python train.py --num_hidden_layers=13 --hidden_size=96 --num_attention_heads=3 --num_key_value_heads=1 --head_dim=32 --intermediate_size=256 --vocab_size=8192 --hidden_act="swiglu" --norm="rmsnorm" --norm_place="pre" --norm_eps=1e-06 --positions="rope" --rope_theta=1000000.0 --rope_fraction=1.0 --qk_norm=true --attn_scale=0.177 --bias="none" --tie_word_embeddings=false --parallel_block=false --init="normal" --init_std_qkv=0.0776 --init_std_o=0.0152 --init_std_up=0.0776 --init_std_down=0.00932 --optimizer="soap_variant" --learning_rate=0.00817 --lr_mult_qkv=0.4 --beta1=0.95 --beta2=0.99 --lr_head=0.00969 --max_grad_norm=2.0 --warmup_steps=124 --schedule="wsd" --decay_fraction=0.763 --decay_shape="linear" --final_lr_fraction=0.05 --batch_tokens=32768 --max_seq_len=256 --doc_mask=true --train_tokens=120900000 --max_steps=3690 --dataset="wikipedia_en"
Each number is 500 + 25 x the weight over its row's rms, rounded and kept within 0 to 999. Layers, rows and columns count from 0. Numbers have three digits each. The size before them is the row's rms in percent of the matrix's.

# down: layer 9 MLP down (transposed), 256x96, rms 0.267, rows 191-212, columns 0-95
# gate: layer 9 MLP gate, 256x96, rms 0.281, rows 192-212, columns 0-95
# up: layer 9 MLP up, 256x96, rms 0.273, rows 192-212, columns 0-95
down191 108:530428518479505513540522516516449454514510501476446525449517490504466494513508477509475502503546532535504488451480491479484474492473492482501455489488532539514452535491504522507524468472500473507485515491499508498478496515509515508517495535507488503466458524477494461467493471478503457509
gate192 107:519509512500475509471506494528465500522454461509511534476512514467497517547478518496428468495483498497498540520534500535509496511540498519477519504524509519470452521513543478533478531515477498496457540505492530520523507526518526506491533500493494508500491517487461503484530571489452529483
up192 104:522535508493478492517551495459490509489511494501497507480517505464507547466533508475439459497469487503482487495522452517500487550512502464423513476478465494526504489477499488484509467478490508496519544537521520491558535490495467492495485501544504525478507503529523477499489478473480533472
down192 110:487516485554466482521526499499504469510495479508495502550513571506486470474502516500522516506495487527456503538492482476493519548499521494495509531470483513471516478537500444502484514506511451499486511505509539474510502442487518493512529492484479478463539539494521456506483504501485433473
gate193 089:511514517515459486473530481509507492496468485548453472492469458496482505494465490534497505522505475528497470466512510542508489475468472552474490493504530488504465482531511478545490523487480515481512458542465461561521501487499497478524459501468492516521523520521498495514545473489528541517
up193 094:531484490472501507543495481481509494519500532457491496551499532467481487474533472502519505540479495523472515464477479524523519465489516496489521441534480518498539511473504468527482513542512511530527474512487460516466484491450507501539456486484544478548506489470513548503486511513495472493
down193 100:459537523498505539477481462513521510490544491445504492504477544502512516537510462450510566486503488502522489519475514520495534524524478489535440515512514509493478489504547506499486531494504509476489550457495473517514501504534514504496502460488486479484479556517503503504473494503523515446
gate194 111:488469481491515483523522483509509435509538500518458486485489529462465479492536518541457534500516506449483466503520530508510471500528550493503473490527484526542494517491483497509519481538553507482531548502476481496490506482495456469469516475482523472469491532502477495519525518495526461514
up194 105:480518524504460527499501517533544502519483525499502475514539502512504456469523486502504544498492554529491570498500458482464534507517533497521505522497512489487508470465512566489505461506514506515514442522491503514502459522534508488522461499493508478509493481487488507519434529499474535509
down194 106:489476500512520489517497489508526477499519473509485523477526492497496521566522559520522470513527448477509437523505504490511492488512509462486493498546489532499463488534470470513508482515492488484486474500553511494470527515513540490434501470501510489488489565478489519496551509533482474497
gate195 096:518494481492475490490498540509526482463477504462512484501511495496477526495496481511501533498494444482489467465481459497529504434517512526462545495512525516490499513505516468518464563530486481500521495518508488489483507552501546530474494454517523480522522541502546487463531471504457483491
up195 093:506476527492527469492493517443506479440508522499484539521496461481454509461506514527497524488469522466486478507477533528544471423520488506514530490521521500501469496502531491470517508542529481529540505489511485545533497514508546521514514527496516516536496526523504502495472478474485478515
down195 096:480495507493504481469500491489501467489510557475497513531509508492491451495493437485510503535467500504505443467511542508523513532511485518472517519510504507519502493538545532499487490464507486517455541474530505526519512487497526425488473479541496495479565462486503500486480520499523501467
gate196 094:499567489540530547517498501526476457499482445531486491463526421501501482523524522531491485488477481486493527497492490490489534504472518495469472523521507486467473518513515480518540461490484493533506532461519503515483533528470460488512512525516492501479462496538503510475501517526504470477
up196 100:509459483477531496480505526507505501481510514498550525563513487522491485475514526506426493469474508487455455466500495502490495499480483489519491500553529496458489518529520504525500517499471526511495499508507456536502517449493520496528492476451496535534448524480501504507516495500530557487
down196 096:512478514478474506503521474491493507466489487537547499462492488472471472482509479534573525483524490492496559514487505453508486507498492480520509500504526522529510512521533487493510488512487492509501501491485514509496500486505514529533512401517435483444504489495513525517529538478534485520
gate197 100:543498512522501513561528451514509495501511526483477520497526512511484496537514488522532507511484454458510496514494496492531490519528441479521557500466505533499489463473496527468517524483493545524478502498483473443512525512514497479491479469527489472520519531482517527528528465453470480510
up197 089:488451510498516460496491490531482529519516529454461485533517527521505489441513509496503507534474484506546473500463494511516484493464553529467493466501481493457535513522516449560545531472524484486511471506516532536475469516495475496498505512467514507522507525506505533526491507497516478514
down197 103:492525504503512561442491557516522521511533484511491508517455487499546491491526485508466517502502541516461504515489506508498525540495505490446443498470464477510521523455466498490489529476481529496518495491469510533513541495505512482504504505463510502482522465495506528480485551511541492456
gate198 096:494497484560518489496477497482510449487518525470462548516519498531525482525497526495545483530534454514520483529484512506545524508516486549518497493521498519502527511514517537457499500536501524473457503511477483464519510438456495493451533485511484511476506465534495497512488537517506484491
up198 091:499504500504464492502493548487529520501500497467492512569508516489512510532499539499543458495470484494534483467496497493502467473490513528475479484490513524448540524506514525519505520459497514497472524456458490473478449505556514486517473533543484453518490510503509467502543471529501497476
down198 093:487500477475503513499496480501456483485519524544513505455497486509449499480499521524498504533527529534453507525483469505499505530519495474501487529494476520469470502451472455494477454524492478519507510538492507496525530493540495517488519542504537499460545559536475543498504512520533534514
gate199 097:501497516473496490462511512509507457516521501452489458500522478493475513543474517513499544518513472469504488519515483461493507547489473519539500519502503477509479472495530507544524456503474554485489519515468473571513464536469490485532514505477499517478511557492461489512510494469493463519
up199 100:522490453490532484476484500529489536516576471502521450497520478537489497511468509537461508495456498492525511490488488505469523467500500508480525511503519508498474499421491483467498515535472508493477479476500497481547491544507532504540540529490505495519471537489532484496481464484523493481
down199 106:520542519527497481512461504507489489517488501535471526468514506480487487547466476527545497506499509507494527472460477536511488502521490493471533522502496507551510491506444449498514519528486465500495496530520519474499509470491521565548551480502501497505533455498507508490464537550514523489
gate200 110:499513482540465519534504495489526508504514495488516523539512481491525552484502477515515536506497509541526495523432498504450500516533544502550565490490498489516473522490549489485483508486487516529499498500558508491476536525539518532488459460504499530518494511519472511519539521492469485496
up200 096:491507529470459481486514524525528514444504495483459504532458484519472512470473445505501516527522474538503513498542483484499500466523497499489525508483455459523452498454473519499488500463487500515485505509498526489499489481473446468488493505503508454450466505533498532531517479483462476518
down200 097:495484516518440494537490519467543495512507520499505540528509515460493496487500519477550507535526515548463448485509463510458529492507519496518532484458547493499497516507528485489512492500508475491517481521526499505501493564498513448512488474509507491486452486507497520501553514541477500549
gate201 116:498536474468466450518525487549467523508482525485512472498470507508471495474489466476494496539493527501509498499519565511502497490518471539501499499471467520485491490511530533547499537547479523545491477452530526517503517459478522466476481510490512490494493512488480462514503546546489519527
up201 113:498528521507565512486475469487498513502464501534479490550519520504484502508487487516503502483439496452479483452479486493505562498527525516503514476511495485517488529516496501478489488553464523499482491546466499480443522510524469500492501463536513512525484467489512535480524483467497446511
down201 112:531485530519550484484503477496505468494475512496497471476522446502480451506520520480504512536456498448485488505515496530530472494472466447497524490512504511547470511499536471489539490507506528507477495508493518501498508483500515441511543471487526521484547450507474494471511469512519552514
gate202 105:531496484472441499444510520453497484486502515521511514479480498505475481451513550484534504512472533493501480489491524515468483526445532512531460500490453508509483534521534494506449477483483506517481513504509518493527528444454518511524505501507474515505487515541484541473498465503473476490
up202 096:530438511536475460477536494499492508505490514444513496510523491502521496499491498520508523516530499519537487456514499474519506479501464469484459511499446531501513554475481484480472477482464530492521518525502521504493495522524514532483462561444509518474543485520501501492490496476496462461
down202 097:425483451498474550526465525516508489453488504479491526547504500483518506538525495485476484525528490474475476524502490461503494503518485494532528484507557538502464492496486482498520574522517506518521500482509485491509471527546491494523495524485510522475498509532518531471541491517494488527
gate203 105:505520496514473468539528479535536513512480463535520490520496511492486533466541508491471477548498527490519508524529524507494505475522483479515496540478527519511494448490470510499477489487491495480482500518546544551486474507550528467479478486500447470517462496531497476496551509479466486531
up203 098:521484475487513516532512491508468533479489492526502464488485505462527516527494518541469536508510484509548475476466512522539513486479493478536457498483485537542500484518493498530518464504458517552465503473486511496541518510504473532538525481518507465499493504517470469479477535439549503490
down203 103:510517518446485561480501525496498507520501517512522457459459488439481495501520501459521488467488527510516513512501488499511530577510493519498455475532486518512492533478457486486495491502482488507463493521503494492501524508472526484512490517500478500512504489501469520453486510420539464489
gate204 100:506475536505485452515489467527516476502483547498534535483505491530489495467460477494483506512533498522462504488539468498466494518486594508470470544537492526509503492471531467467518489495519531508526505503546522515456498506481476478499498516527500486527505485504515481485497543525490532469
up204 099:514472519514492516515457463533487483478500538493533448511502510495535511484455515516444473460500527503499461523480484489533491468468471504520468474547495533535514470530500491505493513507520496503489549466505523481496530533476496504517507493503497545478455514501527458452505501548518472492
down204 101:499485526541506475523526465510522489432505464459523466510497486534481490505488510487419478487494479476501501493474479517479473454499517530549526535482480466495505500487553485559491477510506537468553508501480477508473483502485476504490497539496516488493460520484478497498468501502490501489
gate205 096:463510518514466495539550464512514512481485507449485493516514501469491508522498440524459507513504491488513485492509491492540518528496468495491536512543485480510521495489517504462531539488502484514512496526527496463474519481540447529491434457522480517516504465510506478541447521520493489530
up205 091:470490479490469512494499490468526514533481462499504522515487459504522510488512539500511485528506542524537495527494499515484453503570475470486521535471527506494490490483488520462549530468503451526490496499522492508496526510564525457491560481502509477486469507531486517498542477526503523476
down205 094:473529503526456496510521491512487531453498454455512519535507493486486515499491497481470510542495487514496467476443467510460523511460513536511483520490496502548482520535510503480517524499480501495502494497520501468548509481514454499502472504505466506509473546497523503492457517580518534472
gate206 097:505514500509476490516535576520497501487495540521516509442516508485505438455474463477466462528510501482492503498536519471509500485565444529471512499472509490496495508512506509523538471449494462517513542509527500492515486511538513475495485475498522490512486519469506474501545510502517501482
up206 102:520450468524532509499511508529537483517443476508538565476502493523519494474487495479538476516456504516504488517509518458510507551477488491495501524447489504531527464498509521483474442492520523517524511514502498493492498514457455515473485528537464510502482506511467522516456513488523522513
down206 098:548536494521503527461491482482485492483480529517463486494494510468400460512499494521497493521508513530497490472490474519492506492514497494446484506511499485522453462501472497473510545535509494482499546480499539538490516482511490501534532479513559478516531499495506487463479521494539493508
gate207 094:482503500524495510518540498500513488530507496506513489481524541533508490483510509478494516502520525496529455503483497489512507520525466525489493496478477470496507486501526493495521458482532533477516543507476494519496509543474543538508529552494512503526505468510543413555530529552515451479
up207 104:475465528438519531457513502544482485520507481459474479472477455528506524515505548501472489461470483518457462486488487500482537472509523513468503465525489508486474458500501495520493516569486511502487492502508509519524484469493525494527525546514469463483488496524468500499525472496468497524
down207 105:532485487491525489520525477493514489478457550509519477472502493501548507506494453473478459525542501506512473499527478502479487519491491513505500521502457419483522516507469495466514492492506483480490510507515491547502525499481490498515548432535531525523498553466498466496527513503463476480
gate208 103:503490486509492499498509544548515496474474476504495503490508513511503498533500499463543479574511489471493473469514462508500449474503492495529517504490519532528537485457532488495494479519462545489480489482493514510511525491452466478486508498478478489468485491454501489476524519541452445446
up208 098:492492493478510545534491515475495545553478470496512553538505511491461532519487429458488506521519498475509506506472490503539494555482509525516464506500520511497510474528500491479497503480501521524477473517495526540454444520502490475482484539510457481441487510515516516496483526499497483497
down208 100:517520479512489496487505497523550441457464519537502502471525479491489458523526461515514477494493497480529491500488471483474500499500506480516534520496502485458522488475493494547513482481542461508511506535497507543499492509482511512494498504530486477501503386512469500497518467518485543485
gate209 094:511524483489454512490502495498474498536481508541501484540486503499472513534496470500525521493477467499497535479483528519485552491520490559450489544524497483509494515495523497494518520526465484549518494531500491498496477451496512525565491455467550487477503499534508536470503528505454488482
up209 095:476508492474509494506443497537502515491477542488512478504513527497478489480498509512494502466441465486476502473478498521498452524485514540477563488467462496490472548541513541501509499488441464512464508508513472500477525469525491512505546458511485470500489534536483481489523487511499538496
down209 093:511521464499460512469487510530512507523480509513529499502487500539508488521461476522521522522500492491511502495478530480515503511523471491451529528488476494509508544564510499496509423510510507523502476540525559467503487505509568495523476519445544492510502488516476508513503519537457502516
gate210 098:486537477527483484491498491499561513512488463495476522530499485510508504485523474498492496478494497470526515489494528466500531482495543549470481511507489481509543513502528531494571449506486482520511529492467510526507492415462493546458473492500519525488499493465468504504513530518502518473
up210 091:483572553469508479504511529535496438503545497541502487473486516489498505496508499484451537500458515487476494507528489473506513479518508494479531517522501437496498502449495491529458491523523529519497523522507483470534476503496476472513517497535515518511489512512551523490508514472499513448
down210 098:487501494486515536497513520533479512511555478512494502508482525515493504505499504495466469502475519482553513526501505478519459447496524533550494475535544494463505512503499510491487473524492506503540501451486503507510577514526501518476496471531473525506474478486496519456513521574513540494
gate211 107:506468491488553472527493472449537519507495465520485499486534478533534446487506552564498497498525487490537515463504479488500475545487482518486530541468522473500525523496555484497458473530508476496511529496538462524509519515485483492497529510525525503486485491506498501498527478473489535494
up211 113:505493488509459469479491500485472492498502525496514486508485534506500515513495488483508548536502520472509478489533509537512552450512468495497463474494553535539506489476494492567495490513508498463535491541485501476481436464527504534488510490510504523503435474490491499475480446509505466489
down211 104:517510514534520489519481499528518505511522482498500487472513511507439515472464518494507463458513481497496507486521483482517471538496493495511500524468476475474492480519532467483534474484500521519470472480543518505516543537502537475458497579520525493495562536481464496495496501522493527555
gate212 098:497503490500467445540484491538527516489521497472476512497498514473482550498495478510488489503476538507543494478482519528493542497520524473494487509489538526503526445500553457505533492483501521521541516492456523511479509503435505519471515491515492509488505514543478494482535469481429509489
up212 111:501506496529452498478505481501511469554473489536519501496465556544515513483458507523517527545535540509508499490509488542487496492537539497453506509504523536508488511487495504462478522532492524503539517504499497538501529457522491490492552546521504493488518475474514480545451495513516483527
down212 107:519491520528531533489494474499473503513493508513487513478447520494504517487478435530501498517473499515501433517519505502454470499493471507490508505475500470487498507509515470470510509490498506577561499500508511491467500521478497543485515456504536494525494484491461474474514526572465510522